{"n_layer": 13, "d_model": 448, "n_head": 7, "n_kv_head": 7, "head_dim": 64, "d_mlp": 896, "vocab_size": 8945, "activation": "tanh_gelu", "norm": "layernorm", "norm_place": "pre", "norm_eps": 1e-05, "positions": "rope", "rope_base": 10000.0, "rope_fraction": 0.5, "qk_norm": false, "attn_scale": 0.125, "bias": "none", "tie_embeddings": false, "parallel_block": true, "init": "normal", "init_std_qkv": 0.0289, "init_std_o": 0.00567, "init_std_up": 0.0289, "init_std_down": 0.00567, "optimizer": "soap_variant", "lr": 0.00228, "beta1": 0.95, "beta2": 0.99, "weight_decay": 0.15, "lr_head": 0.00591, "grad_clip": 1.0, "warmup_steps": 200, "schedule": "wsd", "decay_fraction": 0.749, "decay_shape": "cos", "final_lr_fraction": 0.05, "batch_tokens": 262144, "seq_len": 2048, "doc_mask": true, "train_tokens": 1062000000, "steps": 4052, "dataset": "wikipedia_en"}
Each number is 50 + 12 x the weight over its row's rms, rounded and kept within 0 to 99. Layers, rows and columns count from 0. The size before them is the row's rms in percent of the matrix's.

# layer 7 attention query, 448x448, rms 0.0507, rows 194-200, columns 0-223
092:46 71 51 49 52 87 47 49 61 37 53 50 74 36 50 50 30 56 51 52 30 28 74 39 42 63 59 52 44 50 49 36 79 53 56 45 59 43 53 30 58 41 57 41 43 52 20 40 31 37 51 53 38 56 46 45 46 52 69 50 36 48 45 42 36 82 46 39 41 51 42 53 59 50 39 52 66 39 37 70 46 37 41 42 49 71 37 28 44 75 70 47 40 41 47 32 55 40 71 65 41 56 60 61 65 62 60 37 39 53 47 32 65 49 59 72 48 54 34 46 61 42 40 37 72 67 44 42 59 66 24 56 58 39 57 39 28 46 23 50 60 33 50 33 59 65 69 45 53 56 54 35 34 53 50 59 36 52 44 63 39 51 45 39 46 46 57 36 27 34 44 46 46 59 29 63 42 29 54 56 59 38 47 80 45 37 39 27 32 31 39 27 40 60 53 37 52 38 45 31 25 48 60 50 68 37 59 35 54 41 50 41 52 54 60 61 52 63 59 30 42 57 33 72
089:45 55 44 31 56 46 36 93 32 34 65 64 68 52 50 61 71 37 44 53 38 50 52 49 45 38 58 64 57 50 45 44 62 45 65 74 42 51 47 43 38 62 45 33 45 34 44 37 38 42 50 53 32 61 45 72 42 44 57 62 46 44 35 45 45 66 42 39 69 51 35 56 72 68 52 45 62 54 77 71 47 64 42 24 55 50 48 46 41 67 54 52 59 56 44 33 72 54 45 53 40 57 58 58 65 68 44 41 44 68 49 17 33 58 55 28 73 44 60 50 65 50 67 41 48 53 53 55 34 66 40 58 44 47 67 33 47 68 62 50 49 30 59 35 54 33 44 54 53 57 53 54 51 54 56 46 51 39 56 73 42 68 38 66 48 43 51 50 39 52 32 67 45 61 64 36 66 39 41 38 32 46 39 64 65 71 60 51 38 40 29 41 55 40 49 68 22 62 45 49 63 44 48 58 51 25 71 62 52 52 41 51 38 41 47 41 49 58 44 63 40 57 64 46
094:37 58 48 33 59 53 46 88 49 38 47 46 74 40 58 62 44 64 56 48 59 48 34 32 41 37 53 54 58 69 42 34 86 52 58 48 58 49 59 55 38 47 43 23 36 59 23 21 49 24 39 53 33 62 25 42 35 26 56 55 52 58 40 41 44 73 50 52 71 49 66 52 55 57 55 50 56 60 40 55 38 46 49 39 41 54 52 30 41 66 76 41 50 62 48 21 63 46 73 65 43 39 61 50 59 42 55 36 38 61 50 36 51 54 58 59 58 59 51 44 81 41 32 29 49 47 36 38 59 62 53 61 56 32 65 58 53 38 42 69 56 19 47 50 56 40 50 40 46 71 52 47 44 54 68 47 44 64 55 52 31 41 59 45 54 33 54 52 37 60 45 62 61 54 45 73 45 41 56 56 52 50 46 66 31 48 40 54 43 26 36 43 46 67 53 39 43 58 46 37 52 61 61 47 57 36 58 54 58 50 15 46 44 51 54 59 67 40 61 45 57 54 44 65
087:69 69 40 55 61 43 43 42 38 49 43 57 65 59 61 66 66 51 48 55 30 55 39 43 43 51 75 46 52 67 25 35 53 21 46 81 47 47 56 59 60 53 50 45 59 36 61 71 51 50 57 44 36 40 63 70 48 33 40 56 70 63 31 63 46 43 49 44 42 64 38 44 56 64 34 79 39 68 62 42 38 64 39 29 57 45 84 51 58 37 08 45 36 55 65 67 59 57 39 60 58 63 75 69 48 43 48 48 41 72 40 40 37 54 38 31 56 40 39 44 64 42 46 38 24 63 52 66 40 42 52 54 54 53 57 57 78 39 52 45 45 54 61 67 56 48 29 42 64 58 59 69 57 37 61 53 58 53 48 53 65 58 56 44 47 38 42 49 63 54 52 57 38 33 53 26 45 56 36 48 41 36 43 75 52 48 69 46 49 65 35 44 33 55 45 69 42 69 59 63 59 50 51 51 45 52 54 73 65 38 32 56 55 36 48 42 36 53 62 64 44 63 64 53
095:50 47 44 27 56 48 48 69 43 49 35 56 60 49 56 42 29 59 61 51 62 52 55 37 61 46 50 58 42 54 56 64 62 47 45 27 59 48 56 34 53 58 51 47 58 66 41 42 38 48 49 51 27 62 34 49 50 31 48 47 39 44 50 40 41 66 62 52 73 43 60 31 65 33 59 56 60 59 22 56 48 51 37 57 47 62 50 24 39 55 74 42 59 56 45 40 69 48 75 60 56 43 35 56 54 40 50 39 28 56 64 40 48 43 53 47 50 51 51 49 43 52 52 54 48 57 55 50 47 55 55 53 44 58 62 83 50 55 43 64 48 45 39 36 60 56 54 47 43 64 48 69 53 72 57 44 34 54 52 60 61 42 30 35 50 66 55 48 46 59 43 58 65 69 38 70 54 32 39 65 51 68 30 67 26 63 35 40 48 31 32 46 33 54 60 22 45 43 39 52 30 45 66 63 45 29 55 43 52 38 39 55 41 56 71 56 69 55 66 34 43 29 34 74
081:69 48 37 54 28 63 44 62 43 51 53 61 63 63 41 48 62 54 38 43 23 50 53 50 39 36 59 51 69 77 36 37 60 29 44 50 65 45 75 43 48 53 51 67 38 52 62 42 60 61 46 50 43 44 34 61 43 67 42 54 76 43 44 33 41 38 48 65 52 59 54 46 66 46 28 53 46 51 59 75 60 30 58 28 70 52 46 51 61 47 11 61 40 68 51 63 50 52 42 50 66 45 65 68 69 63 31 45 38 55 54 31 38 55 53 43 53 59 49 58 44 53 67 26 42 55 54 57 49 33 49 69 38 55 69 61 73 38 48 66 37 47 52 48 73 38 52 48 70 58 66 55 77 50 44 44 48 50 54 60 53 39 42 25 41 64 47 39 36 70 45 64 27 62 26 46 45 72 46 46 54 42 42 50 46 50 67 43 40 47 36 36 31 59 37 56 49 61 48 52 41 27 45 56 59 53 60 39 46 37 46 72 54 51 62 49 52 48 60 54 28 45 69 61
087:71 49 25 67 41 40 27 49 40 38 36 60 51 37 58 39 55 37 59 29 25 42 36 44 33 54 48 46 68 53 49 53 50 67 49 65 62 31 73 62 59 18 39 55 68 49 45 47 56 56 55 43 38 22 52 43 41 55 45 58 78 55 15 60 38 35 44 67 43 63 66 23 52 47 51 50 33 67 52 62 54 38 76 56 56 57 54 49 63 29 33 60 64 61 68 61 58 68 18 34 38 63 51 51 56 51 35 39 29 45 45 60 66 40 53 38 51 46 40 66 62 42 65 34 30 47 43 48 46 61 66 44 60 33 60 46 66 51 50 41 52 49 42 44 57 62 51 46 52 41 65 63 44 27 44 50 61 69 46 41 54 65 57 49 49 50 31 52 47 53 40 46 46 72 34 24 53 48 13 52 48 60 45 55 50 38 59 33 42 46 46 50 28 57 34 43 70 36 42 60 65 46 52 38 46 66 53 60 44 63 48 44 52 52 64 44 50 38 64 47 51 40 51 39
# layer 7 attention key, 448x448, rms 0.0515, rows 194-200, columns 0-223
090:56 29 46 50 73 44 53 52 43 56 50 50 58 40 23 53 49 31 52 57 63 47 67 60 50 58 20 35 35 59 60 38 65 44 18 44 47 61 46 69 48 32 72 23 33 25 67 54 40 69 54 65 52 45 32 54 62 50 54 47 57 67 41 50 49 24 62 72 52 51 42 57 64 48 46 37 46 41 42 29 54 65 50 50 59 42 34 40 62 47 63 32 56 28 57 52 61 46 60 34 37 52 44 60 50 34 43 40 53 60 51 38 65 35 63 44 68 50 39 67 70 49 44 43 29 63 50 48 42 68 47 32 62 42 56 49 62 61 67 63 43 49 46 42 60 44 43 64 62 36 71 27 61 39 48 54 55 42 34 44 40 20 44 55 46 38 59 65 48 66 43 68 46 56 58 21 66 54 46 54 26 51 43 51 55 51 54 41 44 55 59 62 59 69 58 65 35 56 59 75 65 65 45 46 48 52 44 56 48 45 44 52 44 34 24 37 51 52 50 37 58 64 43 59
081:51 59 56 58 27 67 72 65 76 42 45 52 59 48 34 37 48 25 54 53 34 33 59 79 52 18 48 47 66 64 43 48 60 49 57 67 54 42 47 49 61 27 48 46 62 50 52 35 36 53 25 45 47 52 61 39 40 48 69 68 59 38 47 59 58 46 30 44 60 46 47 49 59 35 46 50 46 43 40 66 30 50 66 69 50 38 55 39 47 49 48 47 46 67 60 46 30 49 40 28 32 68 57 44 70 47 19 57 48 52 59 54 48 40 54 54 41 33 39 63 39 34 67 50 66 54 58 52 30 42 52 48 55 35 59 45 33 34 55 35 65 70 57 28 56 50 26 29 60 50 60 55 55 56 65 41 43 50 34 44 51 40 56 72 68 60 43 56 29 48 23 55 53 53 55 07 58 47 41 43 50 24 68 53 48 65 42 31 38 50 56 54 53 43 52 53 60 55 37 59 56 59 64 46 46 47 59 47 44 53 61 31 64 40 51 50 59 65 49 36 37 29 58 31
070:64 55 64 49 55 59 41 59 54 45 57 63 72 42 38 62 34 51 45 60 28 51 58 71 33 41 47 48 63 60 56 40 81 33 45 53 55 47 55 67 50 44 60 50 50 62 35 29 35 70 33 65 42 58 37 66 40 26 39 47 61 72 45 49 35 59 40 56 28 49 58 52 62 50 58 39 52 39 46 49 38 40 58 69 64 59 64 38 51 47 43 58 56 54 68 27 45 38 63 45 31 66 58 50 65 44 51 52 31 15 48 52 33 54 84 56 52 70 42 53 68 56 59 45 53 54 50 37 50 47 52 41 56 20 55 39 63 51 53 61 59 54 53 46 69 58 41 61 64 46 75 63 57 61 46 36 53 55 45 52 66 52 59 73 37 41 62 29 54 43 49 73 40 68 39 50 37 42 39 55 52 29 57 74 61 42 56 47 30 62 41 59 57 59 78 48 45 39 43 54 49 49 45 32 53 36 53 63 45 43 34 46 64 51 36 56 56 56 64 52 62 53 68 41
099:51 68 77 50 30 59 49 35 46 37 39 46 44 60 54 33 43 42 39 33 41 55 43 52 65 55 61 66 51 59 53 68 41 27 51 73 46 60 33 47 25 56 47 64 66 49 47 39 57 63 43 29 56 36 55 39 36 39 63 41 48 47 57 28 49 44 56 28 47 28 57 63 36 58 49 48 43 55 46 47 23 63 42 51 52 50 38 47 49 55 53 71 57 71 38 32 52 42 29 51 43 41 65 36 55 65 29 56 35 46 44 58 47 37 47 54 45 55 65 42 41 32 56 71 67 33 63 49 57 43 59 73 41 45 48 67 42 37 33 39 41 71 62 51 36 41 55 47 52 56 58 52 55 75 41 61 60 65 56 56 60 49 50 55 55 42 26 63 67 63 54 32 43 37 48 53 35 52 45 57 53 35 63 48 38 33 52 44 41 47 65 54 35 50 45 59 50 37 28 36 39 53 54 49 48 49 58 67 36 46 68 80 62 46 77 40 49 45 52 52 18 41 51 53
061:56 55 48 33 54 47 60 69 50 46 49 59 56 63 52 61 46 45 66 32 35 51 53 62 38 53 43 82 60 75 61 53 63 21 60 51 65 30 48 36 62 33 59 37 43 41 41 62 77 66 36 48 21 48 34 39 49 32 49 41 74 42 32 31 46 36 37 52 51 23 56 49 80 56 56 43 70 50 43 47 15 45 54 72 35 38 49 57 57 77 60 40 46 57 44 32 69 62 53 33 56 61 43 29 58 39 39 55 44 41 50 50 46 38 58 55 25 52 56 52 56 53 46 39 50 49 35 43 41 63 55 48 65 54 65 54 56 64 35 62 67 67 41 40 62 56 32 50 79 43 60 67 69 48 39 58 34 56 50 72 51 56 25 42 57 59 60 52 42 56 52 51 41 68 30 55 55 57 52 57 47 51 48 68 34 54 45 39 38 49 53 50 55 39 58 53 52 52 47 67 54 48 56 28 55 74 50 44 48 51 63 63 53 48 24 52 61 53 62 70 50 44 29 50
095:39 41 59 45 27 56 40 59 55 84 40 44 48 67 41 43 64 52 67 54 56 60 35 47 54 58 45 71 56 62 40 59 54 59 38 50 54 63 48 34 39 57 31 50 42 29 26 45 56 56 60 23 48 51 41 49 49 68 49 69 51 16 73 60 48 34 42 49 70 53 63 41 54 61 52 51 52 69 47 55 52 70 43 44 34 31 48 65 38 41 34 44 48 43 52 35 39 56 43 51 47 47 40 47 54 64 32 67 46 61 41 49 51 42 24 59 56 54 71 40 37 35 60 74 51 27 68 48 37 34 38 54 46 58 52 61 48 34 33 16 52 53 64 24 35 40 57 17 46 58 47 42 66 50 33 31 69 60 35 44 46 55 37 47 64 54 40 48 53 41 42 42 51 40 48 55 72 42 46 60 33 56 59 22 40 58 58 46 42 44 46 73 41 46 52 44 50 61 36 53 50 40 45 28 58 50 52 59 46 48 46 54 56 45 62 54 57 41 57 45 34 44 38 51
071:56 52 44 77 42 58 61 57 61 45 35 42 36 50 51 33 62 51 64 60 51 31 52 60 47 38 45 48 66 59 45 79 32 72 54 51 35 55 50 38 39 61 36 63 76 58 51 26 50 45 59 38 59 47 65 54 56 42 40 60 37 25 68 41 66 47 60 36 56 39 84 42 41 41 57 63 57 51 73 73 67 60 42 53 46 34 56 56 46 59 44 27 52 45 57 44 36 54 47 50 54 57 48 42 43 58 42 47 38 57 45 41 48 63 35 42 42 50 53 32 34 50 48 63 52 23 49 53 24 40 58 57 32 59 52 78 25 23 43 39 28 46 55 42 36 41 49 25 28 45 51 47 22 74 38 55 55 41 38 54 40 41 47 49 71 53 33 56 59 69 57 29 66 27 67 50 65 55 41 47 59 53 57 31 36 39 50 49 58 30 64 50 31 39 34 42 57 62 57 25 33 47 74 46 53 46 57 47 46 48 71 50 50 60 72 50 45 34 57 58 22 58 31 28